config.toml
n_head = 7
qk_norm = false
tie_embeddings = true
parallel_block = false
lr = 0.00555
beta1 = 0.95
doc_mask = false
Each number is 128 + 24 x the weight over its row's rms, rounded and kept within 0 to 255. Layers, rows and columns count from 0. The size above them is the row's rms in percent of the matrix's.

# layer 2 MLP gate, 1792x448, rms 0.143, rows 1687-1696, columns 336-447
size [ 93  99 100 105 101 100 103 103  95 104]
[[165 127 100 117 133  78  98 114 176 145 124 145 137 115 130  84 151 130 109 170 153 103 141 142 143 132 138 172 140 148 104 171 161 118  98 166 181 152 125 120 164 147  97 168 148 101 111 114 149 138 112 105  96 138 111 134 157  73 135 135 139 128 142 120 148  42 120 143 136 124 125 143 144 125 144 122 127  82 102  40 106 132  94 150 153 125  67 102  74 135 146 143 162 152 114 109 141  68 146  95 158 116 123 110 141 162 107 114 141 136  76 146]
 [135 124  98 121 111 121 161 146  99 140  91 175 119 149  99 142 170 128 139 115 123 137 123  91 194 104 105 141 144 140 126 115 114 172 136 113  79 125 177 155 133 107 102 150 137  81 150 154 129 133 107 146  85 140 119  98  98  93 175 160  93 119 121 169 135 137  98 149 140 123 116 151 193 117 134 103 152 146 106  65 128 140 168 157  92 168 149 184 125  99 166 125 113 131 118 100 107 149 134 138 139 123 148 132 129 100 135 109 107 112 128 149]
 [ 97  94 143 167 122 175 127 137 104 157 108  86  85 128 149 105 135 104 101 151 127 149 105 159 110 107 117 132 121 139 126 108 153 163 135 143 134  94 117 134 150 146 142  78 162 135 152 140 138 138 111  92 156 142 149 176 137 108 119 193 156 150 152 125 133 133 181 154 135  95 125 125 128 135  86 111 109 164 145 150 118 139 180 133 124 122 101 134 103 133  92 120 138 130  76  85 131 104 165 109  79 111 159 128 136 114 123 122 123  96 130  90]
 [144 126 167 140 123 109 182 133  93 134  90 179 120 154 129 134 127 164 112 119 108 127 113 114 129 131  81  93 142 134 134 128 123 156 116 121 159 103 127 140 149  91 125 132 125 141 130 101 153 132 107 170 165 137 134 141 100 106 136  76 157 172 123 103 128  82 130 161 134 169 137 128 151 102 126 123 126  83 116 130 153 113 160 117 133 150  88 122 108 119 138 136 149  95 103 146 115 163 144  92 127  94 107 127 120 114 100 145 144  97 145 114]
 [131 124 124 149 165 148 117 113 105 152 118 187 175 139 132 143 121 117 118 116 159 141  93 124 124 132 112 126 133  97 130 141 120 132 130 119 140 127 134 160 131 107 145 106 119 141 140 136 120  79  96 128 129 173 100 122 125 105 106 136 124 128  90 148 123 126 183 146 115 202 104 169 135 110 129 126 118 127 169  93 150  81 156  86 145 171 148  90 118  96  99 101 129 140 124 143 105 146 123 159 117 129 163 122 132 116  91  74 118 121 107 157]
 [116 130 147 103  95 124 124 159 108  82 103 184 158 121 135  94 138 118 131  97 149 142  94 145 113 156 121 110 121 116 132 124 124 113 117  98 147 129 110 116 110 140 155 136 111 149 131 145 136 132 146 164  88 150 120  64 143 166 146  88 123 125 165 178 118 128 106 138 138 134 132 109 134 171 100 104 110 130 102 130 111 147 110 135  94  96 137 156 169 154  77 123  82 144  91 115 165 124 112 133 161 117 156 156 163 111 100 107 115 168 133 161]
 [150 193 106 188  98 119 136 106 108 141 109 117 161 136 123 105 150 139 103 118 117 110 114 158 162 155 121 167 115 146 121  85  88 160 106 135 152 134  83 104 109 115 123 130 108 127 104 135 145 158 107 128 140 102 148 117 120 125 160 138 167 166 117 155 123 115 145 142 108 113 128 120  68 157 142  54 136 130 144 123 124 144 141 134 125 113 158  86 146 143 145 105 138 135 113 148 141 161  93 138 128 131 128 106 152 102 151 137 104 101 100 120]
 [130 142 136 131 134 120 154 110 112 118 139 148 126 117 148 156 132 146 134 171 124  90 152 124 158 122 120 133 142 152 139 117 165  89 156 144 127  98  98 149 160 144  88 169 169 129  80 145  97 147 121 140 120 127 187 143 202 171 115 167 115 159 136 150 152 166 102  91 147 120 108  98 107 118 100 157 116 127  94 171 137 146 147  90 166 136  99 100 147 157 107 130 146 143 105 121 115 130 125 159 110 151 158 139 149 119 111 146 122 121  99 141]
 [133 136 146  89 152 132 150 146 193 134 197 149 162 121  94 133 148 120  98 160 169 138 185 150 101 132  95 116 138 109 128 110 159 164 134 130 111 143 126  92 118 124 113 141 144 165 119 119  98 132 153 138 100  86 161 153 158 147 124 114 138  77 152 147 140  86  67  80  79 113 135 109 127 111 159 129 144 113 154 131 128 145 116 115  94 122 145 143 138 123 131  98 131  95 112 104 133 159 101 114 154  99  98 134 151 115 146 120 115 163 164 174]
 [135 121 119 119 137 156 140 122 144 157 118 107 110 160 111 128 109 110 116  97 148 115 138 126 169 165 144 101 142 144 156 173 131 164 156 125 138 118 116 136 119 142 146 127 167 122 156 169 109 111 159 210 110 146 160 131 144  89 148 146 202 139 155 151 106 143 111 106 103 113 142 132 121 176  93 100 142 121 125 109 183 132 154 135 124 117 123 136 122 152 124 154  96 110 117 115 122 129  99 112  93 132 136 134 187 111 127 114 104 100 152 128]]
# layer 2 MLP up, 1792x448, rms 0.147, rows 1687-1696, columns 336-447
size [ 98 101 100  93  99  88  94 100  89 105]
[[127 174 125 183 122  94 138 100 137 140 114 159 121 118 131 120 117 159 132 122 139  93 126 163 142 153 113 136 113 102 109 168 146 115  96 167 125 161 154 108 131  83  96 136 135 119  90 116  95 148 119  93  93 117 109  98 127 108 106 126 179 132  80 114 131 140 101  93 139  64 117 163 157 134 104 115 138 101 116  97 137 113 106 126 159 114  80 131 146 110 133 123 128 109 132 158 127  87 126 103 119 126  96 117 198 150 105 113 121 143 138  93]
 [142 108 160 139 159 105 113 121 128 166 164 128 116 140 153 143 106 136  76 128 153 104 116 141  95 107 152 140  98 136 132 178 136 118 111 151 125 124  82 136 157 152 123 122 140 167 146 119 126 134 111 138 129 125 125  83 119  89  92 150 118 111 127 123 154  94 161 148 151 151 133 116  98 119 119 106 136 146 134 124 118 165 164  94 114 128 140 108 145 173 105 130 120 140 114 106 125 139 113 156 149 140  88 145 123 159 141 124 128  77 101 134]
 [135 124 146 151 143 179 126 114 146 147 120 108 122 132 129 146 152 116 105 165 116 154 138 138 127 150 153 124 143 159  93 126 176 113 158 160 135 143 157 132 181 105 138  84 137 104 171 184 156 137 142 139 122 119 133 128 125 101 180 172 120 179 158 150 136 145 155 133  97 128 117 142 114  78 129 148 128 138 150  98 140 155 106 128 105 117 147 157 135 163  89 119 122 154 115  86 136  94  94 105  96 172 104 145 161 124 106 114 147  65 136 148]
 [107 169 122 122 173 123 104 116 170 135 101 114 150 137 131 123 127 128 150 161 152 131 134 116 117 118 138 153 106  94 126 133 138 126 167 157 114 139 121 136 120 118 117 124 113 127  73 150 143 130 139 104 137  85 113 135 177 128 103 121 106  81 121 124 112 122 131 102 135 108 149 153 143 198 126 148  72 143 129 126 108  82 134 124 119 125 118 161 135 118 135 113 121 134 121 135 139  81 124 136 110 139 180 150 108 107 156  95 116 128 153 155]
 [125 140  79 113  92 118 120 144 146  95 121 103 115 101 174 124 111 152 150 144  82 121 163 155 148 128 156 163 119 148 136 150 109 125 138 160 132 108  90 128 161 125 108 140  88 127 146 131 100 110 169 118 141 118 108 159  98 120 120 127 127 112 136 143 143 141  98 111 147  98 163  88 134 125 120  98 166 143 102 148 105 168 120 112 162 132 108 141 156 122 124 152 121 127 106 126 126 126 138 108 117 127 123 161 102  95 117 148 126 152 144 150]
 [104 114 158 156 121 175 105 142 127 103 119 166 112 132 104 104 142 147 109 149 149 141 102 183  89 147 123 103 128 123 153 121 138 106 127 143 160  90  99 158 113 162 117 161 100 101 101 132 153 134 131 157 104 125 134  89 142 157 114 108 123 120 141 167 152 135 110 179 119 158  97 170 134 141  95 133 111  93  65 128  99 176 131 148 149  83 116 133 157 162 122 112  99 158 125 107 162 101  98 150 146 134 158 163 118 109 131 120  70 148 140 118]
 [117  80 169  99 154 131 119 134 136 118 129 103 104 119 107 124 125 129 126 105 138 138 125 112 106 128 103 108 121 129 130 179  97 147 113 129 125 108 143 140  79 172 133 165 120 144  98 113 156 120 152 133 156 139 118 103 153 133  67 155 122 107 184 156 120 133  91 129 122 118 132 146 194  99 132 228 120  82 103 115 132  86 102 122 125 139 102 154 137 152 145 138 132 152 108 116 125 111 145 157 125 137 141 110 135 126 106 126 123 122 160 124]
 [108 152 138 140  95 144 139 113  91 111 129 144 139 106 107 143 135 117 130 101  90  91 104  93 120 143  98 132 116 136 109 135 109 139 132 137 141 110 110  95 164 119  99  87 129 153 153 131 108 136 109 135 104 107 124 113  82 118 132 144 179 107  99 114 157 122 116 117 109 158  87 132 105 124 105 155  90 157 122 105  76 140 119 138 147 103  86 171 110 119 149 133 147 118 173 140 161 108 125 143 143  97 131 112 128  99 129 120 167 129  95 137]
 [129 105 116 170 139 106  75 135 107 119 102  87  74 148 141 133 157 122 144  98  90 120  68 135 146 133 148 162 137  93 142 105 119 141 118 106 133 120 145 151 137 124 119 111 120 100 144 156 143 132  97 104 169 154 136 113 122 137 149  76  97 169 109 134 126 161 176 162 141 116 135 156 144 174 124 124 100 145  96 107 148 118 129 164 151 111 102  93 113 129 148 152 115 147 146 161 129 156 116 154 161 149 150 135 124 111 104 102 170  95  95  82]
 [168 127 184 139 140 147 144  93 160 107 156 148 113  99  97 149 120 118 113 138 143  86 160 111 131 188 154  90 166 127 137 156 109 159 150 171 118 158 117  95 100 165 138 128 130 164 147 151 105 114 160 133  76 120 138 106 145 158  76 125 169 180  90 149 138 131 104 126 118 163 105 129 122 141 157 105 122 130 101 134 118 178 136 142 115 132 115 126 131 116 145 110 105 146 111 105 116 135  93 128 120 122 119 110 115 156 108 145 164 114 102 113]]
# layer 2 MLP down (transposed), 1792x448, rms 0.133, rows 1687-1695, columns 336-447
size [ 97 102  98 101  97  90  98  97  97]
[[ 82  94 138  97 134 120 131 148 116 120 123  85 161 127 124 135 124 129 134 118  97 170 128  96 158 123 126 140 151 125 134  84 113 134 138  95  91 104 139 127 110 139 139  90 147  86 129 120 172 123 122 164 112 163 134 129 150 153 155 133  95 120 111 134 112 157 196 131 140 128 147 127 124 101 149 108 128 156 169 169 134 146 136 151 105 136 209 135 152 117 119 157 118 141 117 125 130 152 138 142 116 146 174 144  77 132 132 142 145 111 152 136]
 [100 144 126 114 142 124 130 113  87 124  90 146 126  96 116 130 134 142 132 131 103  92 111 100 127 146  95 115 135 132 125 106 125 131 105  86 121 123 135 126  91  96 165  96 128  99 107 107 135 112 101 153 123 110 129 107 143 143 148 116 105 126 134 121 114 199  84 139 156 174 171 124 161 136 126 126 114 166 164 135 137 136 111 171 111 132 104 169 141  91 161 112 106 114 120 168 111  99 156 116 129 130 128 148 144 143 124 142 104 101  98 137]
 [122 157 123 118 100 111 171 165 154 140 140 130 120 100 127 115 135 129 139 105 125  86 130 144 151 119 105 119 138 102 124 127 110 107  86 123 120 129  95 176  97 145 108 145 114 149 110  75 107 156 115 110 123 169 134 123 141 113  89  91 152  63 106 113 135 130 133 122 127 124  96 119  90 202 162 110 164 134 120 121 128 110 160 101 139 160 138  95 101 122 121  89 130 160 117 143 144 125 139 119 172 129 140  94 137 153 181 135  57 168 128 127]
 [141  93 117 135 144 136 162 149 103 136 119 151 122  90 140 164  96 150 114  74 115  85 144 123 118 158 114 104  81 142 173 165 124 120 161  92 120 125 115 124 148 122 133 155 123 148 158 113 138 117 124 172 132 111 166 114 134 154 151  82 169 168 163  88 122 137 134  88 136 166 134 111 125 139 128  96 144 115 104 143 142 161 155 120 128 170  94 136 125 156 147 116 140  94  95 121 131 183 140 105 159 130 124 126 126 119  86 135 119 129 147 151]
 [148 133 164 125 122 125 148  96 124 161  91 115 108 108 101 121 142  81 119 121 129 141 135 120 130 129 188 122 127 143 118 135 127 142  94  81 130 143 161 106  90 120 146 113 101 131  92 146 122  99  91 110 133 117 185  90 176 130 103 134  94 135 130  86 110 120 125 132 127 131 118 120 149 104 110 149 116 124 105 122  99 106 143 144 113  97 127 105  88 123 144 151 144 107 159  97 133 130 106 132 115 131 129 153 159 138 165 103  96 110 129 121]
 [140 142  92 116 150 125 110 136 130 178 144 101  82 116 136 139 125 126  95 160  89 103 113  98 142 126 149 166 148 127 109 162 150 153 176 174 104 137 142 118 145 116 128 126 112 121 145 101 118 155 139 109 158  89 143 139 129 122 149 158 121 113 122  70 162 141 154 142 176 116 133 125 113 129 174 126 161 118 141 153 142 136 163 107 131 156 103 105  74  97 179 116 153 120 146 137 109 154 120 129  80 133 110  83 147 141 130 103 116  75 125 121]
 [123 184 120 138 105 109 105 137 111 157 153 131 195 137 143 124 159 133 110 157 123  84 136 185 150 131 137 145 139 165 133 122 109 118 139 160 109 122  98 139 165 119 129 115 109 150 165  85 119 143  73 147 108 124 146 132  92 148 158 112 149 125  87 131 132 109 133 107 130 107 119 121  48 173 129 108 133 177 145 139 102 145 124 161 113 128 173 110 126 139 106 121 124 165 140 137 166 138  50 146 152 168 150 148 129 107 166  99 100 107  82 111]
 [196 125 107 113 123 134 110 125 191  94 115 148 149 160 136 113 139 131 144 145 169  96 129 158 135 133 141 137 102 123 138 183 148  93 168 100 116 116 134 134 148 149 151 179 108 112 120 142  97 134 158 130 147 105 142 121 163 109 106 147  93  93 148 125 135 129 126 107 114 111 160  68 132 104 111 102 152 157 142 178 140 125 112 141  84 135  95 112 171 121  83 103 154 150 100 150 147 149 121 152 103 126 122 144 106 113 134  95 116 134 126 166]
 [118 158 109 107 131 131 173 121 171 108 166 143 118 117 105  97 118 136 141 132 154 168 157 161 103 133  79 100 132 147 105 146 148 171 143 163 105 140 165 145 126 138 120 146 132 159 121 124 100 113 129 159 112 117 146 147 122 108 123 136 133  85 167 105 140 103  67 110 105 157 132 115 160  96 177 134 128  85 172 106 146 148 138 111  99 111 134 185 130 118 132  81 168 113 123 109 119 142 140 125 114 107 112 119 139 126 181 177 101 150 160 144]]